config.toml
head_dim = 64
vocab_size = 32000
rope_fraction = 1.0
bias = "all"
parallel_block = false
init = "uniform"
init_std_down = 0.0
optimizer = "muon_variant"
lr = 0.0141
grad_clip = 2.0
warmup_steps = 200
batch_tokens = 131072
steps = 7240
Each number is 50 + 12 x the weight over its row's rms, rounded and kept within 0 to 99. Layers, rows and columns count from 0. The size before them is the row's rms in percent of the matrix's.

# layer 9 MLP down, 576x2304, rms 0.0729, rows 321-375, columns 0-127
101:38 71 53 30 63 55 68 44 45 40 53 50 43 35 54 60 53 38 52 56 57 31 48 54 40 51 31 58 53 28 50 57 33 45 50 36 42 48 56 51 45 41 44 46 59 43 44 49 27 31 75 28 54 48 63 59 54 27 50 63 47 53 53 48 50 66 42 56 38 70 53 61 46 34 61 59 36 53 60 54 40 58 46 66 44 52 44 56 43 58 46 51 62 37 51 55 48 52 32 46 42 75 37 60 51 39 43 50 73 56 46 69 35 47 49 40 12 54 49 43 65 40 59 56 41 45 62 55
101:53 49 70 49 44 52 67 52 52 59 36 38 46 50 54 44 43 41 54 49 58 32 63 65 43 57 41 34 49 68 29 50 59 51 64 43 46 35 59 49 39 42 60 58 52 66 45 65 40 41 43 47 55 32 58 55 55 33 51 62 64 59 40 61 42 41 28 53 39 59 63 32 43 61 61 41 73 55 34 31 40 61 60 63 52 40 55 55 67 72 66 52 58 60 49 28 59 53 32 63 61 54 45 58 45 43 37 78 56 40 61 35 38 69 49 48 58 33 49 45 58 38 38 53 40 56 67 32
101:56 45 50 59 36 27 33 29 49 35 43 59 57 52 51 43 40 53 40 54 44 44 53 64 55 56 29 47 41 50 64 48 27 70 56 39 47 44 49 58 33 44 54 45 58 47 58 49 42 38 57 65 33 69 75 50 64 52 48 38 63 60 70 59 43 33 48 55 60 55 45 63 47 33 48 63 55 38 46 44 15 69 51 73 76 51 44 39 44 34 50 47 41 65 40 46 52 33 30 54 17 50 48 55 32 47 50 28 45 54 28 36 54 50 54 44 44 66 70 61 59 39 53 46 71 51 39 48
100:50 38 61 57 46 49 60 52 58 41 50 51 65 58 38 72 60 44 70 34 37 59 55 64 59 41 57 52 64 68 54 16 61 56 40 61 47 61 39 48 49 44 44 50 45 55 33 47 74 55 54 49 57 39 45 40 67 40 48 39 39 73 59 58 59 64 56 64 58 61 46 45 62 45 48 40 33 49 46 59 52 62 52 51 53 63 42 55 68 49 56 58 49 50 57 38 52 45 45 82 49 62 51 21 49 65 35 51 49 56 75 39 49 52 62 55 44 42 42 65 40 41 31 58 46 41 47 37
099:45 50 56 44 47 57 63 54 39 78 25 32 42 74 50 40 57 61 63 51 52 66 37 44 44 53 35 48 61 36 43 62 47 74 45 41 54 56 58 58 66 37 59 45 49 32 75 45 45 42 43 62 52 18 30 45 71 34 59 53 55 37 31 61 41 55 59 35 59 42 33 55 63 38 53 39 33 48 75 67 54 64 58 52 42 53 47 58 65 69 55 69 53 44 53 59 50 30 54 58 42 47 58 75 66 41 52 48 59 38 37 54 51 45 47 43 45 62 35 46 54 47 49 32 55 55 56 66
098:41 40 53 55 54 60 66 63 46 72 61 38 80 46 45 47 51 39 56 55 36 45 49 41 52 43 27 37 40 60 39 52 40 35 32 66 37 46 41 61 50 44 72 58 55 73 71 56 46 40 54 44 35 43 62 60 59 48 48 53 50 62 69 44 65 49 39 47 38 44 26 38 62 48 45 45 73 48 50 44 36 28 81 41 67 70 34 55 29 54 48 40 46 64 51 63 53 32 55 31 54 75 73 48 59 43 53 38 63 39 36 47 55 44 54 52 47 46 73 51 40 39 62 41 25 25 64 72
098:42 63 47 36 69 53 44 43 72 42 51 57 42 42 56 69 53 80 38 62 65 59 53 48 42 48 56 61 54 44 58 26 34 42 37 42 48 53 60 64 34 60 45 50 37 44 32 54 40 59 39 25 35 54 43 73 48 63 45 52 50 36 57 58 54 31 49 71 46 45 59 65 35 55 39 69 73 56 37 57 66 50 71 59 68 34 66 57 70 79 36 61 54 49 25 56 29 53 49 25 73 56 75 42 55 59 58 50 57 35 61 19 51 50 55 44 54 57 60 61 47 31 44 46 39 53 33 54
097:64 56 52 50 55 52 64 41 43 64 71 19 54 50 47 71 51 53 61 44 61 59 54 42 47 56 63 59 76 50 52 57 69 70 54 62 60 46 56 37 49 64 76 53 30 60 35 39 53 56 56 26 40 46 47 40 35 41 55 46 42 52 55 42 49 65 46 58 49 37 44 61 51 37 61 31 56 70 39 31 53 54 21 40 63 43 18 45 40 56 62 32 48 48 51 50 40 55 41 61 14 66 79 31 47 50 47 46 57 54 51 42 52 32 44 46 47 60 40 72 46 37 45 18 40 55 73 39
099:48 60 79 47 33 30 27 76 67 77 32 44 77 57 51 51 34 55 46 59 30 39 38 38 67 64 52 49 50 36 50 74 35 49 61 74 33 58 60 61 40 34 45 51 46 47 54 60 50 56 48 53 37 47 42 64 53 94 31 57 53 53 53 50 64 52 40 29 61 54 62 46 58 18 39 55 56 69 51 61 56 70 42 47 41 28 35 52 19 64 62 41 45 27 44 51 25 64 39 52 47 43 68 67 45 48 53 64 63 41 19 58 60 32 60 58 67 38 65 56 53 65 47 60 36 65 47 82
098:54 73 74 46 75 58 54 29 54 48 37 41 51 46 52 50 42 31 45 48 50 35 37 68 31 42 54 60 53 42 53 63 41 30 48 52 70 61 50 54 30 57 44 48 57 49 53 43 57 51 58 67 51 66 66 41 54 49 57 47 60 52 71 54 47 44 33 60 52 58 59 50 46 64 27 44 38 39 35 46 38 50 55 79 53 38 38 44 46 47 59 47 48 42 52 47 42 55 45 50 42 40 22 69 50 60 41 42 41 40 63 61 62 62 56 57 47 27 38 57 42 57 59 43 78 33 61 50
101:27 49 38 60 52 70 52 64 51 40 51 22 41 44 41 48 42 45 42 48 44 53 55 37 41 52 39 53 42 64 43 64 62 30 45 57 81 66 52 32 20 62 47 44 32 53 42 50 37 73 74 56 41 43 52 36 51 49 64 45 52 42 47 64 80 43 59 23 48 29 66 59 38 57 31 35 38 53 71 55 57 36 58 52 32 25 60 66 66 33 33 46 50 38 50 29 50 46 46 42 40 30 38 40 63 32 57 79 49 56 41 43 39 46 44 32 55 63 34 56 64 53 46 62 35 81 37 41
098:36 65 31 31 48 33 38 41 13 48 51 61 61 35 32 44 49 55 44 58 47 52 38 70 54 77 45 50 43 39 46 34 46 38 45 63 36 36 41 39 70 40 37 62 49 47 45 49 60 43 74 62 45 46 66 63 47 43 53 53 53 67 36 42 52 65 67 49 84 67 65 42 52 57 52 41 48 57 43 49 73 73 34 53 35 51 65 70 50 54 50 42 46 43 76 62 29 54 32 80 64 51 31 52 36 49 58 52 55 63 45 35 38 39 33 54 56 45 64 36 27 46 50 69 48 31 74 20
099:44 46 59 56 73 57 66 64 50 44 62 48 60 37 53 42 56 47 43 63 54 56 50 52 49 46 66 39 56 37 64 66 50 47 53 55 45 47 48 42 56 51 67 49 48 53 65 45 64 60 40 33 54 37 50 62 54 50 36 35 47 77 29 41 63 52 46 54 49 28 45 46 56 63 39 31 54 50 26 49 50 66 62 56 36 61 44 55 42 51 42 67 48 66 67 56 51 66 49 45 58 45 49 32 49 49 60 61 40 74 52 29 50 42 38 33 40 50 47 41 48 47 50 45 29 61 46 74
101:49 55 63 54 66 48 48 47 35 40 56 41 22 52 53 52 69 65 51 24 69 39 54 55 54 34 75 36 44 73 72 48 47 45 68 59 87 51 45 43 38 39 70 45 32 44 41 54 45 42 50 53 45 57 39 51 64 71 57 41 38 63 48 74 81 43 51 63 67 48 32 50 34 52 39 76 74 39 55 52 57 56 48 52 66 75 66 32 67 47 45 45 48 54 40 60 62 38 32 66 56 38 55 55 55 59 59 64 60 61 45 55 87 54 58 47 48 69 55 46 36 52 47 47 57 41 34 37
101:36 61 46 36 36 43 30 20 62 49 42 55 68 47 44 64 45 47 17 52 52 62 68 37 34 53 54 43 48 83 55 50 15 34 44 47 61 37 45 42 49 42 46 46 68 42 37 67 54 39 49 33 53 47 55 41 46 61 50 49 47 55 49 40 58 47 54 49 50 57 47 71 46 53 78 52 47 32 46 47 35 72 42 56 45 49 60 50 43 50 64 51 55 40 37 62 58 49 66 58 53 64 52 41 44 38 56 35 45 48 40 40 41 55 21 49 52 60 40 49 41 57 34 54 61 48 55 42
098:59 73 37 61 52 37 46 57 57 51 50 57 55 37 39 42 38 60 59 56 65 47 65 33 44 60 52 49 52 38 42 72 62 46 32 50 53 37 60 55 40 61 41 40 50 44 41 39 74 86 60 51 58 56 40 69 67 52 27 41 67 38 36 43 70 43 41 50 59 58 33 42 31 41 54 61 44 54 43 46 59 48 40 35 48 59 58 49 55 48 60 41 46 48 79 40 28 46 53 60 32 53 27 26 60 22 70 55 53 57 75 41 56 51 64 61 64 49 41 43 51 54 53 25 56 50 52 51
094:53 50 44 53 57 57 43 51 55 34 56 74 53 41 57 53 81 63 58 63 51 41 55 42 58 61 50 36 48 56 55 28 56 45 55 36 34 36 63 54 44 47 34 37 38 58 65 46 65 53 38 54 49 25 50 50 49 59 56 52 40 43 53 71 55 38 56 46 43 20 36 72 57 63 48 38 59 51 39 38 49 53 44 52 52 65 46 50 50 48 58 62 38 46 56 74 57 47 61 47 44 55 45 70 49 39 62 49 41 49 44 38 53 51 44 43 50 43 40 54 50 56 57 50 56 60 38 53
098:51 38 53 65 51 60 58 53 40 71 56 46 52 71 59 32 47 34 59 32 38 32 38 58 60 45 43 45 36 63 60 45 50 47 67 50 64 50 63 49 56 42 45 50 72 60 64 46 52 42 49 73 64 34 72 38 58 63 52 38 58 54 47 47 57 40 51 53 37 76 67 32 64 47 54 28 45 36 57 57 60 63 63 48 38 62 61 52 43 67 58 46 51 66 54 51 38 40 72 58 64 44 45 55 41 43 51 56 44 59 37 58 36 24 18 60 46 23 53 52 48 60 67 71 41 56 31 35
099:47 29 60 49 41 56 59 50 42 63 45 42 52 41 64 59 60 42 24 67 37 43 47 47 67 71 40 47 46 48 35 45 42 57 41 61 52 47 52 45 74 25 38 53 52 76 51 41 46 44 41 59 44 52 48 45 37 44 56 35 57 31 37 47 13 65 43 62 57 41 46 38 60 56 47 51 56 41 35 32 62 43 50 75 57 37 45 56 56 43 49 47 49 29 51 37 41 41 43 55 57 51 74 60 42 47 40 46 40 74 57 36 25 18 17 52 77 20 67 50 37 36 37 57 58 57 64 60
101:45 50 57 51 51 29 49 57 51 72 56 36 57 53 50 59 61 52 41 61 41 44 40 70 65 61 42 75 56 50 39 41 61 60 40 45 55 52 29 36 56 40 50 54 41 24 31 41 53 37 34 62 51 40 45 48 63 52 50 64 41 38 34 42 64 32 48 45 57 39 51 37 30 46 42 42 50 60 29 61 45 63 51 46 33 48 53 53 64 40 49 49 40 55 43 35 54 56 39 51 42 12 60 50 51 39 46 71 27 69 67 52 40 54 50 68 26 58 41 57 60 70 19 48 62 47 61 46
100:43 31 61 43 46 50 42 59 66 63 59 47 37 57 42 52 43 33 65 36 64 44 27 40 25 44 45 43 43 37 53 46 42 47 47 59 38 24 39 53 56 45 66 50 50 44 54 47 10 42 69 50 72 55 65 44 55 53 45 38 67 60 68 31 42 56 46 36 44 22 62 45 66 45 30 50 52 68 40 47 60 43 67 48 58 39 55 59 53 52 61 46 26 52 34 62 61 58 49 68 44 55 50 37 69 42 32 51 50 56 78 31 67 23 51 59 39 39 59 48 59 41 37 62 59 61 30 67
098:41 50 56 54 52 57 58 35 34 70 40 27 56 42 44 64 28 63 74 60 72 52 37 60 23 51 26 40 54 54 71 36 45 57 35 50 67 68 58 55 59 39 58 52 62 43 59 53 60 52 52 33 39 32 60 52 50 60 49 61 55 50 37 42 64 31 45 45 46 60 58 61 60 67 61 43 47 56 37 51 44 37 43 47 39 61 45 49 36 78 57 55 38 59 46 91 32 53 83 63 47 38 42 71 73 57 25 44 41 50 57 27 60 39 48 29 48 60 64 66 44 30 60 29 82 61 54 54
098:54 37 66 49 57 48 52 41 56 41 79 32 40 36 43 53 36 50 61 35 53 50 43 82 44 29 50 65 65 55 45 46 71 57 71 66 58 76 23 56 56 58 51 49 45 38 60 47 66 33 62 58 37 35 44 45 45 57 50 49 29 25 42 31 24 51 57 48 48 39 45 57 53 23 43 49 48 50 53 42 53 40 35 58 61 61 41 64 47 43 48 57 60 57 76 55 56 60 34 51 62 56 47 44 30 69 69 43 48 34 48 32 29 67 37 74 54 69 40 55 45 45 65 50 28 42 22 51
098:47 60 41 44 75 63 37 48 55 43 51 57 49 58 45 38 45 51 63 42 47 59 61 37 45 56 34 49 50 45 44 63 20 40 70 45 53 46 38 46 60 25 58 50 57 31 57 52 57 63 23 70 55 40 51 22 37 78 54 42 52 54 48 52 48 38 47 53 38 47 60 58 61 40 51 36 58 46 46 57 32 54 47 39 46 66 34 38 53 63 78 65 57 58 39 32 71 45 60 58 54 52 47 46 51 40 49 43 46 58 45 29 68 46 70 53 42 68 62 16 48 55 16 33 42 55 48 34
098:28 54 70 35 39 64 42 51 48 30 32 46 29 37 37 40 59 44 67 62 44 60 45 58 62 36 60 47 59 41 50 30 54 39 56 38 58 48 50 56 40 60 48 61 53 36 37 40 63 53 52 61 64 22 43 61 60 46 30 36 63 44 61 63 42 37 47 54 40 48 53 41 56 13 54 55 61 50 56 63 57 49 54 58 43 53 39 40 51 39 25 57 64 55 38 46 63 53 29 32 60 86 55 60 43 22 52 50 15 34 59 49 48 62 66 49 69 41 48 43 43 50 63 54 39 59 73 30
102:61 63 40 58 47 55 45 45 59 64 49 48 36 45 61 47 65 70 50 49 67 52 55 35 53 52 50 56 68 53 47 33 66 56 45 46 47 70 61 55 60 42 74 47 49 52 33 58 57 44 59 50 54 50 27 58 80 42 31 46 65 35 67 54 53 53 18 64 57 38 50 42 39 35 49 71 47 49 53 52 63 35 57 39 55 36 59 59 69 38 72 42 76 42 34 49 48 36 40 49 44 58 72 62 50 48 39 54 43 47 32 50 29 64 50 56 39 45 66 40 44 42 49 64 52 59 67 57
098:49 49 52 44 60 46 48 55 34 43 40 43 54 46 60 47 38 50 53 57 47 73 54 48 46 51 54 50 54 31 62 56 45 40 46 47 69 50 58 68 47 29 41 59 55 24 36 70 69 25 50 50 63 59 34 53 61 61 47 33 33 46 68 52 36 71 62 42 55 72 40 60 59 39 67 60 35 57 50 36 50 64 27 41 59 44 54 49 63 55 68 49 50 36 57 31 54 58 63 48 46 54 35 41 33 56 56 30 45 50 44 53 58 53 70 43 36 50 71 44 41 41 52 45 44 71 34 52
155:54 42 47 76 49 52 60 52 39 49 46 74 60 50 59 55 52 66 22 62 35 48 45 40 58 52 42 52 44 47 56 55 47 35 66 51 59 40 53 61 51 64 38 21 46 71 57 64 62 48 52 50 52 41 51 47 68 35 46 29 43 33 58 69 59 40 66 65 47 52 48 63 69 37 63 39 45 57 47 57 50 55 45 28 61 58 40 48 59 48 47 48 46 63 48 43 66 51 43 48 33 48 48 49 51 32 35 52 41 49 35 53 50 50 58 62 48 48 48 43 68 47 46 42 52 43 41 64
097:47 60 49 57 58 44 32 37 59 60 51 40 40 61 53 61 47 40 66 37 53 40 49 47 45 55 46 75 63 52 50 49 61 63 74 36 49 59 41 60 46 54 47 56 43 59 29 62 53 61 57 52 61 52 58 52 56 41 43 33 69 63 62 48 56 38 61 34 65 34 50 20 65 43 41 54 58 60 37 53 45 57 73 50 48 51 74 53 51 56 60 48 55 68 17 62 48 41 64 18 51 47 27 47 52 49 56 58 46 41 46 30 39 41 39 44 54 39 56 53 45 46 38 50 56 45 40 68
099:48 46 40 50 35 45 62 36 68 60 45 56 52 54 32 52 36 57 43 53 60 45 44 56 34 52 40 66 49 59 34 55 49 47 54 45 35 53 45 66 40 52 53 47 60 36 45 51 61 26 38 39 24 76 55 48 76 60 53 65 56 76 44 53 53 51 47 49 36 27 27 63 73 52 42 56 67 53 57 44 65 59 61 46 43 35 61 22 40 47 74 42 31 74 56 54 58 62 41 51 56 52 60 55 53 54 49 49 29 46 59 44 47 49 49 53 61 51 63 46 43 49 72 35 66 46 59 49
099:52 59 55 55 43 69 44 63 55 41 58 43 64 44 63 47 65 93 35 39 32 08 41 64 53 55 63 35 36 47 37 57 47 58 41 64 47 46 31 50 41 52 50 47 36 51 62 34 66 53 44 71 51 64 51 36 52 58 58 36 39 45 68 57 29 47 38 50 58 47 66 53 36 68 54 52 62 54 53 31 60 45 61 37 66 52 55 46 31 80 42 61 63 39 50 57 52 28 53 67 35 61 45 42 39 56 54 47 51 45 33 53 45 35 49 63 47 45 54 33 17 59 84 46 43 76 28 40
100:41 43 45 49 48 59 33 55 44 58 24 35 51 51 35 52 63 61 21 60 51 66 52 18 61 54 54 43 40 54 47 54 61 36 51 60 54 54 66 77 79 69 42 56 50 50 37 63 61 42 18 17 49 46 54 32 75 34 36 51 45 49 57 52 40 42 43 68 40 72 46 33 41 32 36 77 39 40 47 53 15 54 59 49 65 49 39 32 34 45 62 58 53 73 68 24 59 77 76 62 52 62 56 62 50 59 60 44 52 67 55 70 49 72 51 52 73 42 61 44 63 43 58 24 40 64 51 63
099:59 38 25 56 55 35 50 42 38 52 58 59 54 34 41 54 57 52 43 53 52 05 63 57 48 45 42 39 51 45 62 46 79 72 45 30 47 39 51 65 42 64 50 77 53 61 24 49 62 44 46 26 38 62 56 73 28 48 53 52 76 42 58 67 19 54 69 54 42 43 48 41 46 12 55 67 41 40 34 43 40 32 62 56 60 76 51 53 53 32 47 58 49 85 52 56 59 47 27 51 56 42 55 65 46 43 50 60 53 69 43 47 68 55 56 58 60 57 54 54 69 60 70 50 51 45 47 56
103:54 31 42 46 29 66 51 52 68 54 58 34 41 32 54 44 63 48 53 78 41 43 41 53 24 64 41 55 47 51 52 12 53 44 60 26 40 63 64 41 41 70 31 49 59 54 70 45 48 64 51 40 40 56 67 52 69 71 31 52 61 48 37 58 61 50 41 70 60 43 44 68 63 35 42 58 42 54 47 51 40 48 36 42 60 41 36 60 28 42 77 59 40 52 48 44 41 61 56 59 50 26 63 62 49 68 49 45 42 67 40 35 49 82 57 30 40 45 45 41 63 35 68 65 46 50 37 55
104:51 85 51 42 41 48 48 45 64 73 41 30 54 39 47 38 70 63 38 51 62 62 56 48 49 53 42 65 47 35 45 48 28 54 53 54 46 36 33 41 45 58 32 50 44 49 39 38 38 53 54 52 59 40 30 67 66 16 54 72 41 60 44 41 71 45 54 45 55 42 37 34 58 67 42 47 41 55 46 40 51 49 55 49 47 53 59 48 54 43 57 60 42 28 59 42 33 47 51 40 44 61 59 65 59 57 72 37 34 53 36 47 46 68 43 44 53 55 63 57 67 19 50 46 27 18 59 69
097:39 48 61 36 44 57 61 63 30 67 41 33 64 30 62 34 34 46 41 44 28 38 36 39 22 44 25 57 41 49 66 53 55 50 41 53 71 80 48 60 63 60 54 53 38 71 50 41 57 38 51 51 71 64 53 56 46 40 24 38 56 60 20 55 48 51 45 47 35 52 39 46 54 74 50 47 60 60 62 60 47 49 38 63 66 52 20 57 41 53 50 45 48 53 33 66 55 62 52 52 57 34 61 42 45 53 56 42 61 69 50 48 62 52 34 62 44 22 34 72 29 33 31 71 57 80 55 41
099:65 56 51 49 62 54 59 64 33 49 33 42 41 50 50 76 60 48 69 46 42 65 36 57 44 45 46 60 45 49 40 36 45 41 33 38 60 65 36 36 41 36 44 57 41 45 60 47 51 26 45 53 44 39 72 48 60 57 60 47 76 52 33 45 31 57 51 44 57 25 66 69 22 46 57 45 60 72 55 49 51 55 47 48 64 47 34 47 59 61 74 52 38 37 62 60 40 51 51 57 69 47 65 76 35 63 64 43 41 43 76 39 33 64 33 44 42 76 44 61 56 37 90 48 51 52 61 47
246:46 41 47 40 65 41 52 56 52 43 43 61 48 43 51 60 47 53 66 68 80 74 38 46 31 40 64 53 52 38 41 36 40 48 40 35 34 56 51 54 42 50 49 99 39 54 46 34 33 44 48 61 60 46 60 36 37 40 41 76 55 50 44 54 38 55 46 55 53 45 71 59 59 46 59 36 53 51 53 62 51 45 37 52 47 28 52 66 52 56 37 55 53 57 27 30 61 48 56 44 53 68 49 42 57 60 43 49 33 51 54 47 44 36 47 40 44 48 64 50 47 59 45 41 50 52 57 55
095:27 57 47 33 60 66 42 82 55 44 54 62 49 52 30 72 42 39 47 45 39 53 57 53 31 46 39 72 27 48 34 58 30 53 62 35 27 75 52 46 59 68 44 45 61 55 57 54 40 42 56 26 63 75 56 30 51 29 37 55 60 65 47 57 42 45 63 46 51 63 48 42 70 33 47 37 44 40 54 38 68 20 40 64 53 34 51 62 54 49 49 56 64 35 75 45 56 39 54 43 28 57 30 76 52 30 50 48 59 33 25 73 39 38 25 41 38 42 33 62 51 39 35 52 39 45 39 64
101:57 70 46 62 67 59 59 41 38 74 48 48 52 51 49 67 65 49 47 69 67 54 60 57 47 68 48 35 46 55 39 30 43 67 45 29 54 38 41 43 53 43 34 43 36 41 73 62 60 47 68 39 31 54 60 58 43 66 55 42 58 57 53 33 49 63 49 62 43 62 26 39 40 32 35 66 49 43 32 43 25 40 46 69 55 65 32 56 47 54 78 40 50 46 54 61 49 29 44 47 40 59 54 51 53 34 32 47 41 48 59 61 67 36 60 52 44 47 54 55 52 58 38 42 55 37 58 64
101:44 39 76 49 32 37 47 56 40 45 47 60 46 47 45 70 55 38 37 50 42 41 45 49 59 47 68 55 62 60 44 59 62 51 70 59 53 57 42 28 34 55 46 59 33 37 59 41 56 63 35 50 40 49 41 60 67 29 46 43 43 56 42 54 31 32 61 59 74 54 38 49 59 45 42 29 52 48 70 58 40 46 33 44 31 40 67 48 44 43 28 38 30 49 62 31 27 38 49 58 51 56 93 49 62 65 34 48 63 53 38 41 35 60 39 62 22 53 50 38 35 61 55 37 47 45 64 64
101:54 63 49 54 62 52 49 39 66 70 44 63 60 43 36 49 46 44 44 44 42 46 63 45 62 45 44 65 59 70 55 27 37 61 64 52 81 41 56 49 43 74 44 37 46 60 60 65 37 52 59 54 44 67 53 55 66 24 63 50 51 57 56 50 58 59 77 60 68 43 52 52 56 82 47 49 30 61 33 40 47 36 37 52 38 44 58 24 41 43 31 36 50 47 37 39 48 66 59 52 50 38 36 62 58 65 42 64 52 37 56 38 51 47 46 36 68 54 76 37 72 65 31 32 53 43 49 64
098:46 72 47 52 67 50 39 46 34 55 39 31 81 51 43 58 59 43 60 43 39 67 50 42 59 35 56 54 49 54 54 57 59 29 50 23 54 53 34 47 53 59 60 45 49 41 51 31 58 64 34 17 53 44 51 57 52 68 33 42 62 60 56 41 58 51 62 45 70 46 38 59 51 29 65 51 46 67 38 67 46 68 40 45 46 57 48 52 50 19 44 77 48 55 35 52 41 38 51 53 60 45 51 45 46 34 46 43 46 51 53 63 34 50 65 56 60 50 27 60 62 42 34 51 48 48 50 41
097:55 43 66 48 45 76 47 40 42 42 55 27 37 59 49 53 33 72 34 42 49 47 55 54 56 66 24 56 57 72 36 50 33 55 45 54 71 44 67 51 52 40 46 49 33 29 43 40 44 47 60 59 48 54 46 75 69 41 50 53 48 51 43 31 46 45 34 58 73 44 48 58 39 44 37 50 40 49 45 43 50 41 60 59 48 46 42 38 49 52 47 42 73 48 58 63 63 67 74 67 54 42 68 51 55 33 25 66 64 40 46 65 35 44 38 28 42 70 46 54 42 51 70 26 35 39 30 53
103:46 75 45 78 43 66 56 58 50 43 35 60 69 34 60 49 63 36 43 22 42 39 42 46 60 55 83 48 59 42 58 67 28 53 52 48 50 50 57 46 59 67 57 56 71 53 57 45 45 59 60 27 50 44 53 62 50 45 48 44 56 68 37 62 37 59 41 20 53 47 51 44 48 65 60 38 48 51 48 47 58 69 56 61 45 60 51 42 69 44 44 57 28 34 59 55 32 38 41 78 47 59 35 44 73 65 38 61 51 69 36 66 47 35 45 47 62 61 47 52 58 66 32 42 35 66 48 55
098:68 62 39 80 63 58 62 63 55 38 55 38 59 36 49 58 49 35 63 44 49 47 55 58 35 43 45 59 70 52 36 67 47 48 47 62 37 48 43 63 65 36 47 52 60 47 32 19 37 30 45 48 51 53 48 48 22 51 59 75 51 65 33 51 37 56 52 46 38 64 54 29 61 84 54 34 63 81 51 51 58 48 50 48 44 49 36 55 63 39 61 55 44 43 60 60 49 65 66 12 39 51 63 59 47 40 67 57 41 62 39 52 47 52 57 64 48 39 55 54 56 69 28 38 48 65 55 69
098:23 53 40 53 39 51 49 33 54 37 44 59 43 41 62 48 38 50 59 38 73 43 44 38 40 25 48 70 53 25 35 64 40 47 61 62 49 34 47 45 62 48 44 51 37 39 39 53 45 54 68 24 57 61 32 44 74 40 31 45 66 59 45 58 54 45 41 60 57 28 49 55 42 37 50 26 65 47 62 44 45 48 46 45 32 72 56 53 49 32 70 45 53 62 50 76 65 48 38 65 81 54 67 52 57 70 49 33 48 60 43 36 51 52 48 51 45 51 36 63 50 46 71 39 70 25 43 73
102:54 67 39 64 59 59 58 57 35 67 60 56 17 34 35 62 30 48 36 68 58 42 45 43 47 57 69 46 39 46 52 34 56 37 63 48 62 38 66 35 41 73 43 46 56 55 47 60 68 41 26 22 42 47 39 49 32 35 38 57 60 49 50 51 31 47 67 46 32 50 14 49 42 66 55 64 64 31 41 43 59 55 49 30 54 55 61 50 39 65 56 44 53 42 64 52 30 58 61 83 49 58 47 45 69 54 51 49 48 40 48 46 41 57 58 72 36 61 61 72 70 65 18 52 40 54 39 73
102:52 49 46 61 40 57 57 62 29 70 69 47 34 56 42 44 50 63 57 60 53 68 49 57 56 34 38 44 54 54 52 45 61 31 43 40 33 55 43 57 37 52 53 43 63 72 68 64 52 34 66 44 42 58 44 46 67 69 50 36 49 53 72 65 26 56 47 65 57 48 53 42 46 51 39 49 56 48 49 54 32 44 29 49 52 55 66 42 51 75 50 37 53 75 51 66 65 45 49 52 49 49 63 45 51 69 58 61 44 39 43 59 45 62 47 53 54 48 50 73 61 48 51 40 58 36 49 61
096:51 64 40 63 56 44 50 66 50 36 32 28 55 43 61 37 44 64 55 44 53 63 59 35 54 44 55 73 38 38 59 70 52 57 53 65 30 51 54 29 45 59 57 62 49 67 38 43 59 50 30 31 52 47 66 59 29 67 44 44 61 28 33 23 40 45 58 39 47 42 54 41 20 74 47 50 55 42 49 50 48 35 57 42 41 33 60 41 50 59 60 52 55 52 40 65 57 51 39 41 46 49 39 57 44 69 84 55 42 52 48 52 40 58 43 53 46 43 16 43 54 50 45 51 33 55 56 50
100:53 64 57 55 51 43 50 52 34 59 58 38 70 49 75 88 44 45 40 50 50 51 47 57 66 33 48 40 29 46 57 71 70 57 41 35 39 48 48 58 41 44 40 51 52 48 42 44 35 59 37 31 43 55 44 49 61 65 35 45 46 53 74 40 58 37 32 58 52 44 55 49 57 49 66 48 32 46 33 66 43 54 45 50 61 60 54 66 41 42 47 77 49 63 41 25 50 30 37 48 45 44 37 56 46 61 56 34 51 43 43 69 41 44 51 61 61 65 56 50 46 62 43 13 63 59 29 29
102:42 46 43 28 52 46 57 25 57 83 20 62 40 32 50 44 47 51 50 51 49 44 41 40 56 46 32 50 52 36 70 77 57 45 48 64 21 53 71 57 72 62 57 51 58 55 38 47 40 32 45 74 58 35 48 61 61 44 47 48 67 67 56 49 46 43 69 44 51 38 46 74 57 56 62 31 46 45 57 42 45 49 36 56 44 27 46 47 64 53 74 60 37 62 63 44 34 42 32 25 57 49 37 53 45 66 53 31 41 39 78 52 37 40 32 50 52 15 53 58 44 24 65 63 51 50 35 26
098:51 62 52 43 50 46 39 73 65 52 47 79 47 45 51 56 59 37 48 27 62 45 56 45 49 20 58 52 42 46 73 28 66 40 40 70 39 74 54 70 51 57 40 56 57 71 34 54 33 55 68 57 59 51 51 59 47 34 60 48 55 51 52 44 19 40 36 51 51 38 56 49 76 41 42 40 29 29 42 32 60 33 52 26 35 56 45 42 51 54 51 52 40 40 63 40 62 64 43 47 57 58 34 49 49 55 69 43 54 33 50 57 50 44 54 60 52 51 49 42 51 41 78 51 49 62 48 57
099:71 46 44 70 59 66 52 68 38 54 31 55 63 54 61 37 50 45 43 78 62 33 50 81 62 46 45 64 52 51 69 39 50 35 57 51 46 46 48 45 45 82 50 57 47 61 63 42 48 58 46 29 36 43 62 56 66 71 68 45 46 52 51 36 48 39 64 55 52 45 65 48 54 52 61 41 36 44 61 60 53 60 41 55 49 31 30 65 34 69 45 45 59 43 38 47 48 39 12 41 43 67 38 28 35 56 53 54 51 46 64 38 59 52 39 42 79 45 62 29 09 32 45 37 66 61 39 53
099:39 28 67 50 28 54 49 49 38 56 45 52 60 50 60 52 52 47 61 27 80 55 57 46 53 58 48 65 57 51 36 35 26 67 56 66 64 48 40 37 19 57 77 53 39 49 67 72 39 58 44 45 35 42 66 43 49 51 29 39 57 21 30 75 83 67 61 53 43 39 28 54 59 58 42 60 58 45 57 69 60 52 44 82 44 45 63 48 53 55 44 25 46 60 42 32 41 54 34 51 51 51 29 75 49 52 74 42 44 56 35 69 68 48 47 61 64 45 33 66 35 38 39 53 46 46 58 51